config = dict(
    num_hidden_layers=10,
    hidden_size=128,
    num_attention_heads=4,
    num_key_value_heads=4,
    head_dim=32,
    intermediate_size=512,
    vocab_size=8192,
    hidden_act='tanh_gelu',
    norm='layernorm',
    norm_place='pre',
    norm_eps=1e-06,
    positions='learned',
    qk_norm=False,
    attn_scale=0.177,
    bias='qkv',
    tie_word_embeddings=True,
    parallel_block=False,
    init='normal',
    init_std_qkv=0.0442,
    init_std_o=0.00985,
    init_std_up=0.0442,
    init_std_down=0.00985,
    optimizer='ademamix',
    learning_rate=0.000997,
    beta1=0.9,
    weight_decay=0.19,
    lr_head=0.00711,
    max_grad_norm=1.0,
    warmup_steps=500,
    schedule='wsd',
    decay_fraction=0.737,
    decay_shape='linear',
    final_lr_fraction=0.1,
    batch_tokens=32768,
    max_seq_len=1024,
    doc_mask=True,
    z_loss=1e-05,
    train_tokens=181400000,
    max_steps=5536,
    dataset='wikipedia_en',
)
Each number is 500 + 50 x the weight over its row's rms, rounded and kept within 0 to 999. Layers, rows and columns count from 0. Numbers have three digits each. The size before them is the row's rms in percent of the matrix's.

# down: layer 2 MLP down (transposed), 512x128, rms 0.0519, rows 499-511, columns 64-127
# up: layer 2 MLP up, 512x128, rms 0.0865, rows 500-511, columns 64-127
down499 080:493442530494486425491551490445487468451504497460425582500511473493510551403459508387523503630486539487485447474473476514531379558392515482536470530524549617527572501521519485487506419480598515
up500 111:526468502542548518441441488491512496476526487502521528502524532596521454493571478505529469528574404517507516513564453465496440444463417488422437503491511472546482535461522427616510441473440399
down500 111:492489505528455443553474517501508519515508570496538409570486445426481520551431551560455514556421404482503567578403440445513515452503485441558483573573555426443436573457447472430494441602548538
up501 112:617560480490435547512437484520467421549493493668578531478505500516580455550486463535496489402551521411495529470553466481550479476476478383454496540535540519606549485442482475491470423503510451
down501 115:594372494521516442516496569477507511482519565525447446502511496487547470551589520464550500489485497576519495527437551540502503504478502636544443487458544385524530500421538352521584467456505385
up502 076:543508510575486546537409473424469553467455460480532540499410529518564542448467534526515497496457551555574500469538451489474542451485482526499476530529505496517509586527445411487501502466581465
down502 093:485472536512639567507547477536461486572520513457514529516541512534499516425426563475608434498532473583403482454420504607410469607483448514503589458537504518460519573438558519423480511532468552
up503 078:550427415502513471485516597519518458446515511592439457525615542492492558617453403500465477551493448425452530568519546472501410530455484481468492553604468473497512468594580477533618378484521514
down503 117:501437539457534465586504535537488488518438549490560570483444512487549378358447545491526510485528429551583391490545513553487568436462515458537531490537611537468474592442434515483523533510499522
up504 094:465559480487447505476572452543514522488501460559431480512449488517541426550584532483495492544499459448422513548455506496602468580519492561477469591522502494520485474379424468532438455463564495
down504 109:568539512519458571483489481539552472491461466504470511509526437565499490371485535470541534400446480587551550579574514405548564560489544444529497566541461418464472473569446476406436521482549559
up505 100:504476557470389454555478457479445549597481485584574588519493523543465439449509501522469453484551586530567474587475522561433434514470496554510569506522474501472490567500494504525524577521561363
down505 082:561506454445564488463448402562497432480411431492461467442547549457420438448526520501502476461500510509563523556489440627486386556509581509513517512549460468529527500478445462568443592523528467
up506 106:481479457557428471484512518522529484547444472626433533544602457489596502590471506504517505506457531511406587567648467445605465427468429465461442501568525475518527503478482492552580411466470486
down506 123:501536529519468513458450528526401481526573523417440431551406419507503546439511554433510550394457474529550516461462425448516585420501518573564482485488385462397521521477381384464567558463531533
up507 108:466457425564482576451542543514489483548476424561500461472489522546489522560541506503468473579572582454424475497569480457522482501503469534460491494548456449565510485518520504514430445451541586
down507 118:519424549356537562567544470545430533471507556508482461543470525534500612496484400436507589428486496466491561452531583504466491523470405528475548478515497470428432494497487426447507452554484573
up508 081:458521499398527567478445578526479557594609531504618370460529509494542570451579481438447530468530441488495521438502481518519495440478457438475450520469495490483503528360462449530498464531552540
down508 086:410529510401623509445431530616502380502466539497565415432537475518472517500467442504463537502435594513442524560516481581453546496545611569493505539445443518443467500567504501531487450478520501
up509 090:573520543485512536467516448508552437445503519494493585440485570502460377539543545512493451426516518459543567498553441485471533375510526396481439467550483500515523518425502493455426502512397461
down509 096:433471548449520536599446599483404424490443532507437477468462512521545441397489468542562470524416497624499561406466555548565525530502407479513454494562539532469520493561520408478497493486492522
up510 133:491593497439564550409540593479516487467468503539531614447464522477500457616461484490562475460559495501476592453629535426509443539489494493471496496538514469500510557490490490470495467512397506
down510 120:472442501490471562522458443425538528480475493532523456547572540537468413472574362513547540464481461485486487556487515489465556509514467472515494543425427575523530500496463441559443487538561521
up511 095:658533487542438558499473572403509630463527495542514434484478612536535562422337507537448475574516476539473546492514468554529560493494475467500449578489531418518490498547576522466479544457452514
down511 077:617570496472466373559485583435492493451444587517458530515434565485431451497458428597502490446528539486547465439524535480489541403519502524529404594540541418496486521526487469524504565468544489